Weights of a small GPT-style language model, trained from scratch on English Wikipedia: 60.3M parameters.
Each number is 128 + 24 x the weight over its row's rms, rounded and kept within 0 to 255. Layers, rows and columns count from 0. Numbers have three digits each. The size before them is the row's rms in percent of the matrix's.

# layer 5 MLP up, 3072x512, rms 0.141, rows 749-765, columns 0-127
102:108140156168115105122164117131147122104117097171134126154124151105102119132127155178129084145176152089153109130127110132134132126110148139091109161099146148147096118154119137096132104128124116094180131150116092126153141103151100113164170076142113130139121139126124083135116121121128080118141156137116149126158095180153125103122149151138177111062109111136169126149112135148107145117132
095:085144143126114107115125079111115159125101137124091137131102091178163148148146129100142130146139147145133128119097128109112125165133138169119166140121112144135173119110135154139104142138127152130130133161145154148151131140155172142134093150122159144095145140151078092146129117150159101134125092141147088054151141107098147154098163144146170131147160096122151098127156125150107127081144
099:132122113165133097132116152166081084139123107137189129111112117154135118127093119151111171150139131074136132119119116106144126140120090157152089104096109118135126132132093148151135124134146121126156079146148104119142133125085124098151145106107100113105141106179101146132120138123121111171127130145125123044105134121158122145131100138111178161106111103127122130096131117149096100156164
094:115111122091159119112115142117122127135123112131151135091143122086095155103142105158105103131090103063115179119128121148132143168134153140087117109164136148135170110138149133158127122084141112183137148121122121120115128119181118135087152107153140151133105107155129171127188081127140129161107122131139133117143099138175115126107137136159138141161075064129132124105128122102128146152120
101:143103093126135110169153157153102133181136121104082183141119081115109133154125118172117122142126167091126138147160163142110129140123138113134144100130091143173155123120161100161159128109124106168141103107142168106145138119122112138100105134162108143099117113145080116159110068139156104116096157114079143135125131108128103142088111186140116160105138131095152113146165113099137102143090
107:134139135132117141167050126142145146109141133129142122161112075116141156099181102159152113145115130138144114152093098103131116098135152129138127100096135157068149141162116109092146130156093094114115121118128113084115167126129092131113109114169173147132121112148124143154119101132143173148094152142105143108174132103081168135138143141126128106149082077149067112151109080124144155156145
096:145107149114125102143084122100141145100105141131166160082121155132158126119143124133138179093124107122141095141142105095142116109116171137133116106131123148115137145169097113170141130163157155140129136123156134130103107141118094148130130130097179122155146084128098118114137129138118113113106099108183123139131157067106124090157118144147116167168108079115119054119155160138157121103172
100:127064087117148165107098145124155130136138100165161110102114120108167093121164153124125136118112120128133119138161126159157120103118136114062135146105157154133110119160085133161108153114130122110139142140090122150114109167122138155138136131156105200123113140128124112120142124110128116102166161113156160104150123131120108122148136134124103163114151123139153157100144101141126097132128
102:088190151095154130134114114154092129138124144138098100104115152144114106139108118102170102135117073133186127114114121107143127103105119107096146126164143160125175111111160128130109130147108142162135136146135112131105166098119127111159080089098141116121112136116102135140117128149110131110162134154165080130165107157121123124154188134144130116108133149169143119139126143149117150121132
100:099118116151101173129116144127115132078147148140139128104147122141083122134117084152180109149106135091129141112130145128130133127140116130111108092147151156132126122092108142131127125101137177149108132151133122140143104130140144127096127127112138111130132148131113126135143175122140055127133150076126136153122133134143139131097124101142163101107162131114097131119092167109095132115163
102:142132108107152130114161148100133129116123128086125138142095134162120137133112071144192097125139136147117125154123145120126146108107145143110138126181143096104171123139159105136123108129135158129109119156142140148088094126128131155143126163116102121151110105190119093123136134156124151164174177178143141160105103115109159072105136096095150134141116158156130113122087136123147115125139
097:151156129134133164149120112123112167155146130176170131114164124114148163103130130141096121087112157107144136122075108173116155136145099133121130120131110132131102127134115119114146073107135088162091103144085157135148148125143133128119097125151128107070157151101149107117119106094140091123132130148102125148169167164107144137097170136138145106120124104150148157130127135159117099128140
099:135125178118106094153156110120118138122122119104100122115151076138123128136143136126178111088139126138147122142118078123172090132159135117113090109117139119168082103124105130129133123127180134124082188170122100133093110126127074158083130123130114123172140144092166069115092126170085155160121157160119095114079103100138148127175141117126122157139130092144139110109113103163148150128127
099:123101114099115111162124110139096165146107157128161120150100154130114135136096151113111125133097085155153122144108160143183150115103120120090132126175136127090127149077123154113135133143137089116134115143088136123173126124106084155109126108169157122130135144092181137093159126133133131115123133149139141200179102109117084095152080116136095135099135084088119122138157156082139114098149
113:074156143148116140123141098096111129132175124204115180133076169154134144133142142110107131121137193178134139136107126153118146115128135076139145122147120129116131136130157117156134157138088145096111112160136122154142134147089131099114081159148115154126124129147084138142171127114151099138122118112136092154104135155149094137143167104111170107133128117140166107169143160126134120131121
102:102121136124198161133107113140159138141065085109117131113126124098141128125092105135116120074141130120098153150134140121177153149138149101158102107132131116145124118164126122157077143068160129120132110141135071130152131133133161118147140141119114113165168122128130155169104147107131160124178091148138125122120112118087132102136131132109126116092139116143122097126165156129149163126186
101:096138101110136082069133138091119137158145158084191128129162095144104137140143165128135141114160119100082132126161166118175128123127125127115162104153155139121127121098071148125125120110123206158122111090170083150114091115092155106151108141119120130106130104149125084137154166147117164147114133111131110149137100133132111168112136134190139106122155145118137123134130130153146170120150
# layer 5 MLP down (transposed), 3072x512, rms 0.137, rows 749-765, columns 0-127
100:151130148120124169110124110122104121136098112090149120086139137121143136097157133106142126096124152129162112162129098113100098144163180137141197075111140119150133157144133090152163126129101093078074103076126130147178136117089120133133165122076144118126118124150127150148107166070144131107141067124097106134087136096120147162117152107111132114112128098138118151110149109061149148133141
096:181126162125118090128092083103155137112089109099119141115104131156173117139074096152154127165152161116133116142156070158118152082123143141129152110153114116107146131091148071145125086102126129138132105119125101179139131128136096132160117155150129153110136121097145165128101123151134123065113145148160167147143188164135154139108107105118111131121177180116115136083137143137113117145115
104:156132123107109099114133158126135146082119139132158143133137134130136094125145117150121121136108153144128143108137132097151098149071107154123104120118079146144134136128123166077128111136131117151139151117115126123145138169133131146158169105170138175128086132117158134155106162120187122106153122133125115107118154174102179174099119120137183114117105111132109152138124121092158151114100
097:127108104132079147096124106104124090147098074114100135128114162119113102120130149142100162104097128127123156143144149096106125132154129114129144133096133136109112122115157148111130163137099130119095086131111158108107153138105159129094086132114107111159118152132109132175103120172156136116099139103114158147173124168129097167120123079118115110079120139125144120145164146123120151093101
102:136145154108149108157136079102148130095170128177144112154133120197122089092132101109118180149114138126155095109152118126144124158146157130150104107141127124140147124107083164112168105155130137104079123165143133138131146120166151112162148110125149164151151101088115149139138126128166133112138145123139160111153141147130135066141220154129163119153104096118140150128108129109158138142150
103:149117142154153173157112104074128136136090166157152164159113120097105153115114158117157099159095126128099093124100096132181142127097123125142157152120139158091132141132143131128166122130101118146134181095158123140105119162132130156127139090100122121114144129138137130117122144133135121137107118109118132129144081175148115099121110122094143140159098158131086126135180143105128113125146
103:116139149162101145136076159124114138112112141131145123139157107160142151096159104086134076122125132165148112103175163141092176168127108134127155144140136169117095156159161195116147146104117164141133124154124149094103096128156158113130148183138145129161130086103080158116144125155149165157137087106063104152111087130159158157097129104160131120128112129102104131130113141135153137125097
096:092145148130119126115092098106143112119095116147132088145126151132154132124114101121124137119131117126133151147141130117128131096108113111120095178162118097136084145160134116118083100156101113136109146117126105139108124096127138130145138153121129098128151148151104127148131121132111133149110137126145108142164149167125143111143127124117158117094173138160125135100135146158104123096130
102:142059098109110140102093148145144143159113109127130126132140122096091131132135119150142148089128160141138143135135101094095141123172133161083106143101128114126130119159137094109093194128132127128106101127124163136119134143100159118091124157117175122107110124124128104109082130079135126100120145135105105132148145137102110147123128117143112089168144109113132150136135131093142128154136
094:105154100102181108135148149168169145114151090121138140131143163107091154136122109118124138146104153123115072117132138125108098140106181153112111131114129081154113146127163121150113130113130118108133132104135180135105144130117130125141134153163156128156100059117143133118163103101102137131104113170137132138099122171158143099109111125095144102103125150130115137115133123134116110100155
104:144092133158091122086106131147127109120115132111183165112162161124125142193119118138153118099149115093114135135124142130113101130135149122111154114130121104144126137113134128160104138119112173134178124092115162141144116103128105137098133156128130127096157080118135124130167149131139133142101133114156113090105098146097140123101097129143161124104126116108175108125155123137114155107127
098:158127147127144088117125167168127127102153132123154144126144105139132121128143112120127129130091120120099103131172170164142142110134104152116130136100086142132115159128133172106106128123139151132135129090150115148143153113144139152124116107122167170156102106160083121132107142090126107099144114135141204091135122065134105203146174148111101165163130099102090094155118085103117118136128
104:149107089144147150088090125105126149118114132133128119087115112135151052113120116135102097157090150098138115170130128120176106104097142100114153152105134156083117119148184104117126123145112126117113109084159142116139175120106162127117165109128124129134110099125115110111136118103092116112142137110144170113101166141113153133111100157128103120158132132125173117118134129146127153118138
100:125136168178152153120102130131164138104155113092126087139130128145116109128114141164134114138127156138138077164107090154141159089119157099102135133130135101111177153122109136173126161127140140132149144152139142138119140097204097142147131135122121099139185115132181120144144139114096101139173130135132099161164123099112164125086133125126151155155142092152154104162136127115105125137117
101:150139147101151193124143162144144114090136163130134145166176138148156124146151102072160120099138158148112135142106084165069133143147141126127123128107147105118141102131144105111083157137141131115115121108116109124092136114133128104173115125155112100121131132114079097151129113124113175109114140170170093111123126112095165172129088151144163151108145104161112099111105108122161132124125
100:157118128128137144131150111118158124102140109103114141128128078113160105098153160144133149146105127148127128088107119166120152111129125143091113104132159107155118096124110156124116121119095149138128139062147127126147112092128130145133083137089103161136080129082150119120123114130100111123087103094126122137132152127124083059119130165138135097148126121129166166064126092105125132098141
104:113149134098146172125089108098172123086145126130146111135160139110090138123136132111149154125106115106129152121170118152164152129172146146139143155149143130141152099087100119134105160151124106130133138153047140110108155138151117098095148127132120156130163106153163116096116102109093087118154153118134157155150131096130136123108107119092096102141134125112131113125148134132162097089173
# layer 5 MLP gate, 3072x512, rms 0.141, rows 750-766, columns 0-127
093:154124132094103151129132158149141158123149119114130122095126105121152153106125123091124133094117136170093129173127132148073173143133110139126124123158122180136101144172098154141145108125138083158137145124166128092127149152126146126097144145153170101136109146087124111129114141138110168157127133105122152131090135116087115147127155160136105117137152146172077109136150142156115127128119
097:176160126149135067143153102072115117153114155154129150138100180161168080110143166117142121146109117111072140136155138179128120135130117155130090103128147105106153159146143156098126109151088150121105141120117091093132125158118103105149148105165105120097102098109102142185131131122115141112165090113101139151103112133134105155113164085094185144132123120119132105142158087162140117106149
092:137164105157146119118112218166100140081188117114130121100082114174110117096134137133158128152122140148081143102170149125115128142130094134123141145099125125173119114137086116133125112103104108138113157124133153122106178166116102101121100131105111137106137111175121176152113150157195149075155175102120145136130100138150109162121162123162156139149126155129166119097166114141146142136115
104:100109145142126109154149089154126086092093130111136134090157119137105138160114147112165132110064094140148114183139132088173084097123162138122122123125090141125153107121150144136126109119156141115123132159113136134129162144107139126159106149121127122151098146110097148132096119090083136158171122104098095146135114156112101170116154123112158059109155127146152120125113124154131150077120
110:126145164111150133085077153159148117144152121143111166103135108110104129138153177090130148127129109134125133139129145103121132159128171123138179156067127087114074118176141139127147117122114087147125102152084112131129151125171128161118137094140123114144140074115134116144156134150121119143119138125126142105184170133112104162128152146125099159121129111137172128112131123145132134114111
102:127121138118172113129123125113134104133084172163142135144099098149125157130146105121112149118140088115153122100090134102114131104142124174085126117148149185154093150062086132117163140127085124140147103130111137130170164154163148159120134137135143115145137112151132130101176095114139140142134110083144105130100169152095172144165162140125109154111090128101075107174117164159091088129136
104:100126150110104088096088130146156128158109147147158084168160086097148107142138089110163143154157129131141144119135144146127126120122132130110142080126137107154100163125116161145144116115122114133110116112089120125160128139129120121148164156111106120105122153139095113132131149134100074117066176079120127130160112091142097143153161099134122136139157121157122157131129078106122134096063
101:116093098119137150107107121135129142119114123176105143097110127180064122145119122095128145151116111165119142144136124140118164133104163134113090140084083101157149132132185097124136168142115149147114129123126147123144154167123110116107104158104152098101137095112093137152148104106077166112119085146111103112112120126130052133113153161103114168134131159144141119127122123124158131184144
095:118139129099196134151151143113144103105124124129117100111121147110120128129097163109134088174173105119118108131129093109149128104112187140132138149139155100115104084116115130127134149147127154160091103127104115137168143142140140123129120133142123116122144119098141126169114146152136134142128160128142140144088138120172117131089127152077155128092157146137118099124136103090179109124126
106:064121145085128124104131070077162165154109095116102130128122148110110106104140119118170129142108097091134185109138129154159141142134129149115137121125114137157138128119158120108166078113122092145153106145173086142127113133145134160129052130148127097115119102123117097134131147084142178136165122167114090105104134164090114164120131145117127167137141086116093142150137126159133100139132
093:132120122169161142152150133152170123141130113098115179114154102136120129145151121117148127158170105124096111180123141081133135110137138089182123139162140150147120126132120148154119152157118140101121121110140115124094138116076132153114155156106145133128115157121131141145110154189119158101146118134140086148136133137132159124165115122124122148140149112089163107107151164132184113131142
104:151103131182140118136178113134093119158149151141127141111096121129103118163141139159173178130115102096100136142135133131177117170094130112115114106112105134136105130093121110130088093146111110131129109128145141140158142113080118143128148131135140128135108118094129095136156134132182136147130132127117143110115166148098117155119106113161146163135147130144106088088153070106113128122134
099:151175098141137148147152104144120121132099111102108121126109079179105159136124134185103114135159147086118100139098132076110125166122150179105145159089150122142095154150117120117113143097092171088153141142169147183113132125135109137131123141130105134120144098115100108096108147108165123097122145144111124080111155142156090178115147109103137116151128151133139121116123102124097131145165
109:134146147132113147155096154106128163128138132132104152143090127141124131164124131102146112156143127188134138117105119141089109146104119053107117137122121182120136160107116155157115139165124108090097114143112107124112083106097131134122129076098150108078179151110126108111171137092091104100114142119124109114134150093120128119139117141164132135134134134139153106148113180161087134089109
103:111146134126149095153139156061110137105161130149151089095115105146094139117116131153120132158133108128112121117145116119094129135125127100092148124138106130137115156085136114101148091132071127124115139157099146128119144144189095151137132119088096145134114152138087147124171138171151136123111108167166144101110137110150122157108141096102120130139104167157092154091087087136068121130093
105:132144136144159110082137135109138138128179116078120098143110129164119156134161128139156109138082136131124103164146110115102117116152152129128146107143131134112149150136113149096162080112114140094101112110110135119118130125125124131110131128098113094110133102097165146140154134166147152150135134131123101099122125164126107086118166127122095102102140130142144114123144174153120132068158
105:147093109133109107108115161137111144166136121118134086162089139121143104116139133157119144162104133144171098158127125125145141172123119115136137108090144154103127133132197139162115172114130160161129132130168109128126121163115107112141124122142116141112122162096115159158149162118176127137104130153146106196113166115156106122091142156107129123094163164135162148122114127165120116169164